{
  "num_hidden_layers": 8,
  "num_key_value_heads": 2,
  "head_dim": 128,
  "norm": "rmsnorm",
  "norm_place": "pre",
  "rope_theta": 10000.0,
  "attn_scale": 0.102,
  "parallel_block": false,
  "extras": ["some layers without positions", "some layers without attention", "local attention windows", "value embeddings", "hashed n-gram embeddings", "an embedding shortcut", "learned residual scales", "skips across layers", "capped logits"],
  "init": "trunc",
  "init_std_qkv": 0.0188,
  "init_std_o": 0.0188,
  "init_std_up": 0.0188,
  "warmup_steps": 0
}
Each number is 50 + 12 x the weight over its row's rms, rounded and kept within 0 to 99. Layers, rows and columns count from 0. The size before them is the row's rms in percent of the matrix's.

# q: layer 5 attention query, 256x256, rms 0.175, rows 202-228, columns 128-255
# k: layer 5 attention key, 256x256, rms 0.171, rows 202-228, columns 128-255
q202 103:72 37 48 63 31 56 42 35 55 38 23 60 37 44 31 37 55 62 44 32 63 50 37 55 65 53 59 61 67 52 47 43 34 51 59 52 63 29 61 53 61 82 37 62 53 61 50 53 51 39 46 04 65 58 67 55 56 29 48 58 46 34 61 59 70 49 47 53 34 65 52 42 56 55 61 80 53 48 66 57 58 48 55 50 52 61 50 60 40 53 45 41 42 51 50 39 54 25 57 49 62 32 46 55 60 55 55 61 18 44 61 54 49 48 42 54 47 43 39 62 14 43 42 53 57 59 55 51
k202 097:63 25 55 67 11 43 33 34 48 43 54 58 58 32 65 46 53 42 42 52 49 57 53 48 64 51 30 45 54 64 38 46 57 47 56 41 44 50 55 58 37 66 56 48 70 33 38 59 48 55 38 57 60 59 49 36 51 25 53 48 41 48 57 50 58 64 34 50 56 62 55 43 47 56 63 62 52 52 73 45 47 72 45 51 67 56 65 60 40 45 34 56 45 77 48 68 57 56 65 67 45 40 27 70 54 61 66 40 52 77 55 42 45 27 59 63 37 36 22 46 43 61 40 35 37 64 36 42
q203 101:52 46 68 58 43 35 33 47 41 58 40 52 90 40 63 50 54 42 60 53 51 47 38 76 47 63 36 37 55 25 54 38 31 61 76 60 29 48 62 60 33 31 66 44 61 43 45 44 42 46 36 53 57 61 61 61 60 51 40 44 62 51 66 47 35 49 37 59 63 52 58 46 58 43 46 38 50 69 33 36 39 69 56 68 37 36 63 66 31 45 59 36 52 55 59 31 52 40 78 53 61 68 44 65 56 57 52 27 38 58 29 52 64 50 46 49 68 69 60 56 51 53 35 54 36 72 46 57
k203 102:47 39 53 45 51 49 49 25 42 67 14 39 62 50 52 50 73 60 57 55 18 43 45 56 45 72 64 35 67 11 47 33 42 71 53 50 30 50 49 32 43 57 69 37 53 52 48 64 61 45 76 44 36 36 64 39 56 58 39 55 40 69 61 51 44 42 33 48 53 52 52 39 53 39 60 53 60 58 52 49 46 32 45 79 43 47 58 50 58 63 50 47 72 38 57 40 61 54 54 49 69 47 40 45 49 67 45 52 57 60 41 51 52 66 40 52 47 44 65 44 35 51 37 59 57 64 59 68
q204 107:66 64 54 29 38 53 66 26 28 65 55 51 49 23 56 60 54 42 69 74 41 39 46 53 41 42 43 30 55 57 60 53 54 47 71 75 51 45 42 64 38 43 37 33 41 48 43 70 42 32 57 55 29 75 40 49 61 69 68 55 53 62 62 27 50 46 38 72 39 29 42 44 49 44 67 49 60 62 34 59 46 56 52 46 46 41 59 43 41 54 62 53 42 49 58 54 55 52 39 43 48 59 52 48 90 61 48 74 45 58 63 45 39 50 44 57 56 56 31 20 49 64 35 37 70 39 52 65
k204 107:71 54 50 42 43 63 53 42 42 52 55 44 50 56 34 48 57 45 41 66 51 51 40 51 56 59 54 29 39 53 60 48 39 58 60 62 27 52 42 58 39 35 41 40 42 70 45 45 38 40 45 62 55 62 33 49 60 63 59 67 38 32 63 46 60 32 61 58 58 56 27 36 45 40 37 53 47 44 32 64 41 25 34 58 50 51 45 30 54 27 52 63 76 37 47 68 28 58 38 57 60 53 46 62 69 54 41 56 25 55 50 55 35 56 32 72 48 63 52 45 43 61 47 41 51 42 55 63
q205 100:53 49 55 50 50 39 58 47 51 42 45 61 66 51 59 60 30 61 54 50 56 40 60 45 40 55 31 65 61 71 45 49 59 59 39 40 44 34 63 44 36 49 38 66 47 37 35 48 31 44 43 39 40 42 57 43 60 44 37 50 49 60 52 45 40 29 61 47 42 61 61 49 60 67 74 62 53 45 47 44 59 36 46 26 39 53 56 53 58 50 81 53 40 36 37 68 43 58 54 58 55 35 59 53 42 42 64 31 61 50 41 41 45 28 46 36 65 62 63 38 52 49 62 43 64 55 37 59
k205 099:63 64 58 56 42 48 39 71 64 51 38 51 57 57 41 48 34 43 34 47 63 41 74 42 45 33 40 35 27 53 54 39 49 55 56 27 43 38 37 58 49 48 53 42 60 17 47 56 48 68 49 65 43 22 49 46 74 35 62 42 44 43 52 35 46 62 70 59 47 70 57 70 59 53 56 43 19 44 45 48 62 42 58 34 32 35 54 51 60 45 84 61 56 56 44 52 35 68 53 62 75 44 54 70 25 42 20 38 66 39 27 72 41 44 55 69 54 52 48 51 70 52 51 50 61 49 45 65
q206 102:47 68 55 41 14 48 58 40 43 61 51 30 70 35 53 48 54 40 46 86 45 56 24 54 43 49 39 46 55 64 66 53 57 51 47 56 64 44 45 35 56 50 32 61 65 41 40 48 41 46 40 54 38 55 47 52 85 54 76 49 55 51 51 38 51 57 54 35 38 45 41 38 55 43 47 36 50 27 71 48 56 44 59 61 44 50 52 26 51 61 53 47 32 58 64 69 52 57 50 44 52 51 29 48 28 46 64 43 37 56 49 51 53 48 31 36 41 80 48 50 62 40 73 53 58 61 55 71
k206 108:37 70 40 48 39 35 48 38 63 55 72 27 43 34 47 56 53 39 48 82 36 70 48 47 43 29 56 40 52 34 53 50 72 63 55 51 47 35 53 46 44 42 58 56 72 53 40 56 44 34 45 51 61 40 52 50 67 67 57 55 65 44 63 35 49 56 41 43 53 55 43 39 42 59 49 71 69 70 56 44 50 51 45 64 40 45 33 48 53 50 42 62 14 64 54 66 51 38 42 54 49 57 54 78 51 63 74 42 40 46 47 65 74 60 52 53 46 59 48 43 80 37 62 59 68 69 41 53
q207 106:33 54 67 55 64 76 42 37 40 69 46 46 56 65 25 51 74 30 58 61 53 63 65 64 35 38 45 44 63 60 62 45 31 46 53 34 52 37 35 47 44 48 44 57 43 51 43 60 61 16 51 46 41 53 40 54 42 45 47 44 57 41 58 64 59 47 63 60 46 28 50 47 37 39 70 59 32 41 45 66 43 50 52 40 47 50 53 58 57 49 34 46 39 65 63 31 53 48 39 27 51 62 35 64 48 59 62 49 30 50 44 54 38 40 48 53 39 53 50 52 55 55 72 64 61 63 52 57
k207 108:61 52 53 56 48 44 53 46 38 71 41 45 54 32 24 42 43 66 71 52 51 45 38 49 55 40 41 41 54 63 51 54 42 77 49 54 39 35 45 45 51 48 53 48 47 56 60 53 57 51 38 57 40 59 58 48 48 30 41 39 37 40 58 42 56 43 53 60 58 47 48 38 40 30 62 51 64 58 54 72 54 62 48 40 50 53 47 48 39 50 37 57 57 49 67 49 53 58 40 54 69 55 26 50 27 58 66 84 16 67 25 49 50 51 53 66 27 49 28 56 54 56 67 61 76 44 71 63
q208 108:58 55 61 51 43 52 52 69 69 63 61 47 47 58 44 52 45 58 56 57 52 44 77 45 43 57 65 45 66 65 39 44 45 42 53 29 49 59 33 40 36 29 46 62 74 46 68 62 39 54 48 25 55 86 39 36 45 53 44 59 44 50 45 54 36 65 85 54 47 44 42 61 43 48 52 67 43 69 59 62 50 48 52 36 56 77 49 51 53 51 42 33 57 54 56 57 39 27 34 33 53 60 73 34 52 48 30 57 63 46 60 46 49 53 46 59 46 29 64 53 44 79 45 47 75 58 50 63
k208 100:56 57 42 50 35 48 32 67 51 40 60 47 65 38 43 48 60 49 48 43 53 34 38 57 53 61 56 45 46 74 52 49 54 48 41 50 43 54 37 49 26 33 55 53 40 66 58 59 52 42 63 46 63 42 45 51 27 71 36 69 50 35 53 53 32 54 58 61 39 69 50 68 43 53 52 65 69 57 64 50 38 24 33 38 35 51 62 53 70 65 56 45 64 31 50 71 40 58 49 37 51 50 46 52 49 43 38 51 46 27 55 44 59 50 72 55 31 38 74 35 52 70 32 42 51 59 39 62
q209 107:61 72 50 49 40 73 57 67 43 59 38 47 45 68 51 66 65 43 47 48 79 54 54 75 38 32 69 51 39 60 39 50 40 64 43 63 73 47 56 44 55 41 58 43 46 53 42 57 50 53 32 56 44 51 46 46 38 32 48 52 28 74 62 44 51 63 60 41 42 70 49 83 44 49 47 70 53 69 40 36 44 44 72 56 45 48 43 69 63 34 44 53 46 46 51 31 58 56 45 58 29 39 67 33 61 35 41 44 63 49 41 40 51 63 33 33 48 39 40 50 54 58 56 47 64 42 79 61
k209 109:49 44 53 41 47 69 59 52 49 51 32 52 52 55 56 81 63 30 49 31 76 39 45 69 59 39 47 57 52 65 58 26 50 34 57 57 49 43 42 60 53 56 52 48 56 49 26 58 32 68 49 44 51 45 68 53 51 27 55 45 49 47 57 52 59 86 65 58 33 38 51 58 63 61 75 55 88 66 56 52 29 53 27 55 35 47 42 46 53 36 46 56 38 64 58 74 45 55 61 48 55 34 45 37 54 52 55 09 28 43 51 57 47 44 28 49 49 38 48 31 54 43 59 37 52 40 58 37
q210 109:65 58 49 54 51 36 63 45 55 66 50 51 49 52 66 46 31 60 63 48 36 62 34 59 40 46 62 49 47 59 75 51 42 41 47 50 37 47 43 48 25 54 34 46 32 63 41 49 39 59 69 48 38 39 71 51 43 57 36 56 39 54 62 59 45 46 36 18 38 67 67 75 43 64 43 37 52 38 57 57 53 37 44 35 52 51 45 54 48 39 77 40 47 57 59 48 45 70 51 29 57 69 58 61 44 51 55 67 50 59 54 62 65 58 45 52 47 44 41 20 69 46 60 39 52 79 62 64
k210 100:53 54 60 57 51 11 70 46 65 60 63 54 48 46 73 38 37 55 54 39 46 39 44 45 31 44 43 47 35 20 68 36 36 45 45 53 49 69 45 29 44 65 45 49 44 47 53 41 43 69 42 58 33 45 75 63 56 89 51 40 45 41 51 77 51 28 52 45 51 53 52 58 56 62 43 36 40 45 48 59 46 29 59 37 60 62 50 56 52 53 72 42 43 66 40 39 36 43 47 45 58 54 49 48 44 61 49 50 80 42 32 53 67 60 51 51 42 51 47 56 40 57 45 47 66 51 38 59
q211 105:64 61 65 47 41 53 32 47 57 52 57 37 54 44 50 57 55 73 55 32 72 59 64 61 49 39 66 55 47 64 56 45 23 44 57 47 51 51 60 54 59 61 69 62 60 42 62 53 42 60 68 51 53 66 51 31 49 60 60 66 67 34 22 52 67 66 57 46 26 58 45 59 43 45 43 49 38 66 60 62 44 50 26 55 52 35 42 40 53 44 45 45 50 43 51 35 58 34 49 49 38 71 65 27 54 26 65 46 66 61 28 38 55 44 41 41 55 52 61 58 77 59 57 73 31 45 36 48
k211 100:56 55 53 52 17 62 49 32 39 38 48 51 42 50 57 59 59 66 44 45 45 40 50 52 54 46 38 46 57 58 26 49 37 34 58 41 40 70 60 58 70 47 77 32 47 48 63 67 56 64 48 38 44 40 37 41 49 63 50 56 62 55 47 43 37 48 58 23 44 34 53 75 48 41 40 30 44 61 46 64 50 42 54 42 50 34 60 56 38 66 43 56 52 45 39 82 49 37 38 54 56 43 64 34 49 32 37 45 40 44 21 56 73 52 59 54 41 42 33 38 48 41 49 77 32 62 62 82
q212 101:61 52 63 34 53 44 36 53 43 54 69 57 47 58 34 45 57 43 44 40 77 59 72 34 31 57 60 70 55 56 25 56 39 53 62 63 34 55 52 54 73 45 34 41 69 41 31 37 56 49 48 27 70 36 47 34 63 45 32 51 39 55 50 29 41 53 52 55 30 50 68 37 42 54 52 43 59 49 39 58 36 64 68 58 42 44 38 65 68 37 48 54 42 39 66 52 58 30 43 47 53 30 33 46 44 48 60 51 81 44 53 76 48 41 51 64 46 33 49 40 47 62 65 39 28 70 42 50
k212 104:48 52 47 37 39 41 36 64 76 63 51 38 48 64 48 54 61 63 67 47 56 44 50 34 39 44 47 49 46 52 29 58 33 46 52 56 30 45 49 40 69 44 41 53 40 41 60 71 56 63 44 46 45 37 56 49 68 76 29 32 47 62 55 40 65 60 30 67 73 23 70 33 46 61 38 16 41 39 37 49 71 39 59 36 67 49 41 47 56 45 40 54 33 41 43 54 65 45 54 59 41 34 42 51 46 78 21 29 51 66 30 27 47 53 45 44 38 48 48 46 54 67 40 40 52 64 68 39
q213 107:65 27 33 23 50 40 41 38 50 67 71 49 57 46 43 49 74 49 58 51 46 51 73 67 37 72 56 43 50 35 44 55 14 43 35 19 55 55 42 48 65 44 50 44 53 67 43 45 33 39 62 57 37 66 42 48 47 42 37 58 44 38 51 44 46 63 70 45 70 48 14 35 37 44 35 38 43 45 59 41 72 38 64 25 50 53 43 78 51 49 60 55 49 29 62 43 68 59 37 55 58 46 61 38 30 73 50 42 48 32 39 59 38 47 66 46 61 56 54 47 37 37 42 59 52 49 57 37
k213 098:63 61 33 38 40 54 54 70 35 73 65 70 73 34 38 60 36 24 51 54 60 51 43 44 41 56 50 48 61 40 60 66 42 48 49 41 59 36 40 58 52 40 50 54 52 65 40 43 51 39 54 43 37 56 62 62 57 39 51 57 70 44 53 36 54 51 69 50 35 60 75 53 46 53 52 36 36 49 55 49 72 44 49 30 57 61 57 54 61 66 54 63 73 18 37 41 44 49 25 73 55 42 67 44 26 74 60 28 36 44 47 53 63 61 71 41 56 51 58 45 34 34 68 34 40 49 42 54
q214 102:56 59 56 36 40 59 33 26 43 35 56 68 72 71 49 56 43 35 37 29 29 24 51 62 36 42 36 63 43 27 48 60 55 49 49 55 51 37 40 50 65 67 49 44 56 50 57 52 49 57 63 39 52 43 65 26 40 34 50 43 54 51 52 38 44 40 44 52 48 58 38 52 53 19 47 53 60 43 45 54 41 51 34 41 55 46 54 35 52 53 52 33 65 43 31 50 66 49 56 46 51 53 36 44 53 28 69 45 59 31 39 56 48 49 65 50 67 46 58 54 44 58 56 59 70 60 48 73
k214 091:39 47 57 41 46 37 53 63 60 40 49 63 47 57 63 47 32 31 28 33 44 45 66 62 41 59 24 47 66 38 47 52 49 52 34 38 48 35 29 45 40 59 43 76 48 52 59 77 32 44 51 45 54 59 64 51 52 44 16 62 44 59 37 63 57 44 53 52 45 57 50 51 63 64 39 60 69 50 56 45 56 37 31 53 46 37 52 31 50 33 39 47 62 68 48 32 55 39 49 33 70 53 31 36 61 54 53 48 49 33 55 49 32 58 53 49 51 53 52 40 53 62 65 47 68 45 34 71
q215 106:62 54 53 59 47 24 61 63 51 28 59 47 39 48 56 51 40 52 58 59 44 69 49 36 33 76 45 31 52 60 26 43 83 66 57 59 31 54 73 39 35 77 44 60 60 53 39 53 55 46 40 78 72 43 46 54 60 38 55 60 69 39 69 54 54 54 34 45 63 60 57 54 63 42 47 33 56 40 49 39 50 44 34 38 54 52 60 32 62 62 66 27 66 38 52 56 54 52 74 61 53 56 56 35 54 65 52 43 49 59 37 53 43 41 53 48 39 58 53 45 50 39 48 20 27 46 49 56
k215 104:49 36 48 50 47 43 56 58 52 40 58 45 57 54 61 47 46 34 61 53 58 38 32 51 47 63 51 52 45 57 51 40 64 81 56 63 61 48 68 44 25 52 46 72 52 32 48 37 60 61 34 46 56 60 37 48 22 44 58 42 57 39 60 50 41 54 49 57 54 75 51 53 44 47 57 35 51 36 52 62 62 59 42 46 79 62 33 73 55 70 57 33 50 62 49 61 46 42 43 54 40 57 55 45 24 55 45 45 42 53 35 48 40 49 67 63 69 40 48 57 37 66 47 38 46 80 39 58
q216 101:58 52 59 48 63 39 45 56 63 67 52 56 59 60 58 56 43 55 39 50 25 53 53 26 57 44 39 49 40 49 60 46 51 35 59 53 72 42 46 60 70 37 72 68 65 60 48 46 48 48 35 36 65 32 65 39 43 44 70 56 51 54 75 58 21 48 57 51 45 37 60 38 53 48 55 37 49 53 44 45 61 44 59 58 44 47 73 39 49 65 52 66 46 64 50 47 41 49 66 36 38 47 75 58 58 33 55 40 35 65 48 43 55 63 52 46 53 60 59 33 64 83 40 53 43 39 36 38
k216 097:60 54 53 44 76 68 44 62 52 68 47 45 51 53 34 49 48 46 30 34 55 68 50 60 32 64 46 46 64 58 61 56 57 62 62 61 52 69 46 57 53 42 82 59 62 54 61 56 49 38 62 39 52 50 49 50 31 60 51 70 43 57 68 47 52 20 33 35 35 61 67 45 64 40 49 49 39 70 41 51 69 45 42 55 50 57 70 48 50 46 54 38 60 43 48 55 50 43 73 28 39 63 58 54 42 45 74 61 65 58 58 45 70 74 35 49 62 40 62 56 44 47 29 52 70 52 49 50
q217 117:52 52 32 65 56 53 50 62 63 66 64 48 68 53 72 52 56 63 39 77 51 47 41 55 63 66 48 59 35 50 42 56 52 25 47 49 35 44 19 53 51 39 46 51 63 43 59 47 74 48 54 46 53 54 57 34 44 45 55 43 45 43 41 60 71 41 64 54 31 50 35 31 33 46 49 64 45 45 35 48 41 45 65 61 56 57 36 65 42 56 41 52 48 63 56 55 42 55 34 58 54 50 54 21 55 45 44 53 48 46 44 48 43 38 51 47 42 39 54 62 46 40 59 38 80 43 62 29
k217 107:54 46 52 60 67 44 60 34 72 60 66 49 82 55 62 47 42 50 68 74 46 54 43 70 58 42 38 64 54 59 50 47 40 46 59 83 49 38 39 64 24 54 55 52 61 54 32 49 57 48 39 61 49 55 65 49 46 44 26 29 49 49 51 50 67 61 59 60 41 70 52 58 35 47 48 48 77 38 36 48 63 55 54 59 44 56 51 30 36 52 44 54 48 40 44 49 58 70 42 70 43 38 55 36 54 31 36 46 42 64 38 43 36 55 61 38 72 52 43 69 49 60 63 47 71 40 40 52
q218 110:31 49 61 66 65 30 53 33 57 42 46 38 58 36 21 59 63 58 40 63 60 46 42 62 34 62 63 55 58 24 45 43 57 27 59 53 24 52 52 17 58 48 38 47 35 60 63 63 57 49 56 42 54 26 65 62 46 43 46 43 66 57 53 58 54 42 57 60 63 64 51 56 50 60 59 47 64 33 57 40 55 50 39 61 58 73 33 51 58 54 36 48 75 70 38 52 51 41 43 70 60 32 50 53 61 46 49 31 45 31 28 35 59 52 80 45 62 49 54 59 37 51 75 69 44 54 61 63
k218 101:48 60 60 58 68 47 34 53 65 57 53 31 57 42 71 42 54 51 45 58 64 38 37 70 57 62 48 78 68 46 55 48 66 37 57 44 26 41 36 37 62 33 38 28 39 52 33 62 52 48 68 39 60 43 61 46 54 56 44 25 64 51 49 34 54 56 58 35 57 43 49 49 43 63 39 37 47 50 22 67 41 34 38 53 35 52 39 30 50 70 57 49 54 56 38 38 53 65 39 57 63 37 68 40 67 68 34 45 76 36 46 40 54 49 74 40 43 65 51 52 62 50 67 69 64 25 53 48
q219 106:59 18 47 34 58 44 37 63 57 41 61 54 45 61 29 53 61 49 35 51 42 55 75 46 73 60 39 39 45 35 34 58 48 35 54 34 48 55 61 55 45 58 34 73 53 55 61 47 64 60 35 69 46 61 46 51 36 70 41 37 44 44 56 57 53 59 54 60 42 48 42 41 64 49 52 53 28 52 59 44 52 42 53 48 41 53 43 53 31 73 34 47 46 71 31 39 35 33 38 56 58 37 52 35 48 52 60 60 46 52 79 43 25 41 49 25 56 53 60 64 43 60 25 32 43 45 60 75
k219 106:59 25 47 46 56 38 55 67 41 67 62 68 47 32 47 49 43 39 45 33 60 59 48 39 28 41 43 27 40 48 42 49 52 54 55 40 28 46 60 47 47 60 57 66 46 65 42 63 55 72 35 71 41 72 45 55 45 56 43 46 63 72 40 48 38 60 42 57 65 45 33 50 43 63 50 63 36 42 67 27 72 47 54 37 24 51 61 55 50 76 45 46 45 61 52 56 59 26 40 75 63 44 54 56 47 39 57 54 58 39 42 32 27 62 46 34 39 52 40 52 70 44 35 59 47 50 42 31
q220 106:50 47 64 55 68 32 54 57 36 52 46 32 60 48 60 53 50 34 46 46 43 61 30 58 41 49 69 55 71 42 58 76 50 41 19 39 46 54 42 51 58 53 42 40 65 52 48 40 48 62 55 63 16 47 30 34 60 65 54 45 57 60 81 41 44 64 35 47 64 50 67 38 63 32 58 65 58 39 62 58 65 51 46 63 54 35 31 48 40 39 49 72 57 38 43 58 52 50 72 41 65 40 53 42 55 52 51 41 43 37 46 45 71 48 61 49 60 57 73 37 24 40 45 61 43 55 42 61
k220 107:52 61 45 35 60 26 57 40 28 57 45 45 47 35 57 46 60 23 55 48 60 68 49 61 42 43 79 37 57 29 74 39 59 57 47 60 44 64 31 47 32 40 42 41 50 42 50 31 46 44 65 44 27 42 41 36 55 47 62 51 65 62 76 49 54 65 53 62 48 53 57 39 52 49 43 67 49 61 53 52 66 56 45 44 61 41 48 49 52 45 54 66 50 41 51 22 62 40 64 52 39 79 58 49 80 47 51 55 70 42 56 54 64 53 61 69 66 37 47 37 32 56 62 61 36 53 44 51
q221 107:29 47 47 67 44 60 43 35 67 32 57 72 56 63 33 58 41 67 46 52 58 48 51 53 34 56 47 41 53 68 24 41 40 55 49 61 50 21 51 37 48 45 67 55 44 34 36 35 36 63 41 36 54 54 68 28 52 37 50 43 46 35 66 50 35 42 47 28 54 67 28 38 68 66 64 41 71 45 58 36 62 70 41 64 61 42 32 45 49 46 49 53 58 54 78 42 61 51 63 53 41 52 46 49 33 62 44 53 49 39 53 66 51 42 52 53 53 57 60 37 46 48 57 42 37 72 56 28
k221 101:49 73 54 60 38 60 53 55 78 67 52 46 40 50 45 50 63 54 40 55 35 45 61 35 32 73 54 43 48 54 45 61 67 34 29 60 58 37 56 43 59 60 46 40 39 43 50 38 47 52 37 29 47 42 63 31 30 76 74 41 55 47 41 40 58 28 55 39 47 45 42 56 52 55 50 36 51 83 37 58 47 66 39 64 62 69 38 51 38 48 47 41 31 42 54 21 46 52 41 60 45 37 30 46 33 46 52 38 45 42 74 50 48 34 67 40 34 35 61 38 55 45 62 54 51 53 48 38
q222 100:54 53 59 55 63 45 51 51 55 52 61 58 52 56 54 42 38 33 51 63 41 54 50 50 30 27 55 44 62 68 48 39 41 55 34 47 49 68 70 33 46 53 58 28 66 57 33 67 49 50 48 40 41 36 42 39 34 48 46 61 39 63 51 49 51 52 89 66 58 45 43 66 53 42 38 68 45 40 57 41 56 63 48 63 54 43 44 27 50 41 71 52 46 39 48 27 64 62 60 41 44 45 61 41 53 58 55 75 41 55 50 41 19 40 76 47 41 52 45 74 51 55 67 50 44 65 54 56
k222 098:50 68 53 55 46 41 71 44 75 54 69 54 63 63 41 27 42 42 69 55 49 27 60 43 29 54 70 32 34 55 61 39 53 53 54 44 55 26 64 50 61 39 42 38 69 50 72 33 50 58 29 45 45 46 57 22 51 54 52 39 45 55 44 48 35 63 78 82 44 27 36 46 39 44 55 69 58 82 69 60 53 43 46 46 52 40 51 46 51 26 66 45 51 54 48 23 58 38 38 43 60 34 58 47 57 52 47 62 43 64 48 33 25 44 65 42 38 56 76 38 49 50 60 53 68 71 51 19
q223 104:63 64 56 60 30 60 42 51 53 44 63 44 49 64 59 47 54 39 42 57 36 33 39 50 61 36 50 63 50 58 71 56 38 31 45 72 47 39 44 53 28 42 51 40 27 27 52 47 43 47 24 40 49 46 40 66 58 67 54 94 43 29 43 59 76 49 40 37 57 67 56 55 79 47 60 28 39 70 59 52 64 52 54 63 45 56 35 52 54 39 46 37 59 48 47 65 51 58 51 66 63 58 67 51 46 60 50 40 64 43 43 54 40 56 41 61 74 37 36 31 55 74 32 42 65 46 59 44
k223 099:55 50 53 48 56 54 59 51 64 59 57 61 26 50 53 64 27 54 54 51 51 43 34 64 71 45 51 60 46 64 68 62 42 33 46 59 48 52 29 36 53 57 52 60 45 52 62 57 30 50 32 28 40 54 59 47 38 38 51 51 48 43 43 48 59 45 48 38 49 62 50 30 39 43 54 42 49 72 47 45 72 62 35 40 43 66 50 67 63 34 44 31 50 61 67 53 58 31 59 73 44 65 54 47 61 54 39 46 59 30 30 75 43 50 35 68 58 54 65 22 33 49 47 51 53 58 49 60
q224 106:61 43 46 53 58 41 56 59 59 42 62 54 59 32 62 57 40 54 33 40 72 38 47 39 50 63 41 36 79 32 67 45 67 47 17 57 77 21 69 54 51 56 50 61 49 29 39 77 44 50 47 60 25 48 52 61 55 56 73 50 54 49 38 43 52 65 61 18 60 45 52 48 42 52 32 46 53 63 45 53 48 51 57 57 43 16 42 46 67 43 49 70 54 30 33 79 38 42 37 61 61 71 43 37 62 74 23 41 27 54 56 58 52 54 58 61 46 33 62 53 35 33 63 52 45 41 47 51
k224 102:50 42 39 25 50 49 51 48 36 35 27 38 37 38 73 50 49 49 60 34 68 63 68 54 48 29 54 47 51 60 40 65 64 40 40 61 51 24 62 55 44 51 44 50 50 19 34 34 23 57 63 59 54 48 62 58 68 59 45 52 44 62 30 42 50 50 62 37 51 44 48 57 45 42 06 48 31 37 42 31 35 56 64 66 55 31 60 60 40 45 39 68 55 41 42 65 42 47 59 46 35 61 42 49 54 51 49 45 45 69 46 69 49 47 37 66 65 25 50 43 38 34 59 52 45 48 51 36
q225 109:53 53 54 35 33 47 57 25 36 47 47 64 50 57 51 50 32 74 41 46 67 48 33 46 49 56 27 62 49 38 36 65 30 51 53 47 49 43 63 67 70 19 63 35 49 25 54 41 52 27 54 49 52 55 35 58 55 60 54 59 25 41 45 47 52 42 52 49 42 31 68 55 37 58 30 37 37 48 48 71 59 34 50 40 45 48 47 44 33 57 31 43 33 40 49 42 45 50 40 59 63 44 55 40 47 61 33 54 54 72 62 55 63 62 43 46 51 38 38 45 39 45 41 37 51 41 50 57
k225 103:48 62 44 52 31 45 61 38 42 50 53 46 59 46 43 46 44 62 32 40 33 29 50 72 25 34 56 59 44 48 56 41 57 28 50 50 44 48 56 70 65 30 53 50 67 44 50 36 47 56 45 33 41 49 37 53 47 54 28 84 53 45 38 53 54 51 57 41 64 64 87 49 51 76 49 55 40 65 65 82 53 52 56 39 46 52 53 48 47 57 35 42 38 49 58 41 47 73 50 58 47 36 67 39 65 56 64 51 52 55 40 58 59 43 38 39 63 39 39 53 38 56 70 50 44 50 44 59
q226 107:39 80 61 63 66 49 38 42 36 38 55 31 57 39 47 61 53 50 53 42 58 43 52 57 38 43 65 45 47 39 66 47 38 60 71 43 45 43 62 42 57 28 54 59 24 55 44 38 41 43 66 52 46 53 52 55 64 49 62 77 48 50 43 53 44 38 57 55 58 44 47 52 43 24 61 59 31 52 54 61 53 45 51 29 49 59 58 52 77 37 45 35 58 27 23 47 49 55 48 50 63 49 40 35 54 38 51 73 37 45 58 37 44 42 77 46 36 63 61 33 61 62 54 57 50 30 38 51
k226 102:47 66 58 87 64 53 36 52 46 60 53 39 67 46 39 42 42 33 40 39 63 41 46 51 47 18 37 47 72 82 39 54 57 67 51 33 53 51 72 47 44 34 73 54 40 59 27 32 56 40 44 51 34 49 50 47 54 50 64 65 34 65 54 71 45 42 67 52 54 28 40 58 41 38 35 40 40 34 71 50 40 57 46 37 45 71 64 50 38 44 62 35 59 40 29 41 47 61 60 44 50 42 72 45 43 44 46 60 36 57 36 42 54 53 71 60 45 55 63 66 45 67 37 49 28 46 61 67
q227 110:28 46 55 34 57 58 52 53 53 60 68 40 54 47 62 60 36 65 39 62 36 41 61 43 39 51 60 73 52 38 34 56 44 43 71 57 47 53 61 68 49 66 65 27 37 55 39 44 50 47 44 70 41 42 54 34 38 34 49 56 52 34 53 70 49 71 34 50 16 40 40 49 42 45 57 47 62 70 50 60 38 73 36 62 36 61 50 33 39 34 61 50 60 68 76 14 60 47 54 34 31 35 58 50 22 39 63 50 52 65 77 49 53 43 44 61 26 40 41 38 39 47 45 59 66 54 52 52
k227 100:58 42 42 43 40 61 65 60 59 76 68 37 49 73 49 48 20 50 32 62 60 32 53 35 51 50 75 81 36 64 48 55 65 34 57 48 41 38 55 53 33 68 47 53 42 61 40 75 53 56 46 50 47 70 59 49 54 59 52 54 40 49 51 58 40 66 48 35 59 47 51 44 51 63 52 31 73 63 59 57 43 52 28 44 42 49 66 41 42 49 65 61 41 55 59 20 48 26 77 49 35 36 29 51 32 22 45 62 35 32 74 33 46 35 22 55 54 57 65 56 24 55 61 57 53 59 38 36
q228 108:62 51 52 65 64 47 33 43 37 37 35 27 79 40 56 52 65 52 49 55 57 43 41 54 51 73 45 56 53 28 42 64 66 26 57 53 33 56 58 58 47 55 65 43 40 46 47 76 52 45 50 42 63 53 55 60 47 57 54 56 62 44 46 47 45 64 44 64 49 65 40 53 56 34 24 61 47 44 44 64 62 76 45 32 47 49 46 51 59 63 70 40 47 46 21 33 44 50 58 63 26 40 56 47 34 52 51 44 54 29 58 59 64 34 27 51 73 59 70 61 54 49 51 43 31 68 46 48
k228 102:49 37 55 32 47 54 34 40 24 56 57 64 50 62 55 39 58 71 62 53 36 27 27 58 29 71 39 43 55 46 66 48 39 48 48 60 37 55 50 47 63 46 52 69 32 54 48 71 58 47 57 25 51 66 53 61 58 72 49 55 40 54 37 41 41 50 45 48 47 72 52 53 69 45 50 53 25 41 48 46 54 39 52 52 30 53 50 46 52 59 51 49 71 31 32 49 28 37 55 49 65 44 59 55 34 40 49 37 59 24 51 36 74 34 42 55 66 57 61 52 42 38 60 54 51 44 79 68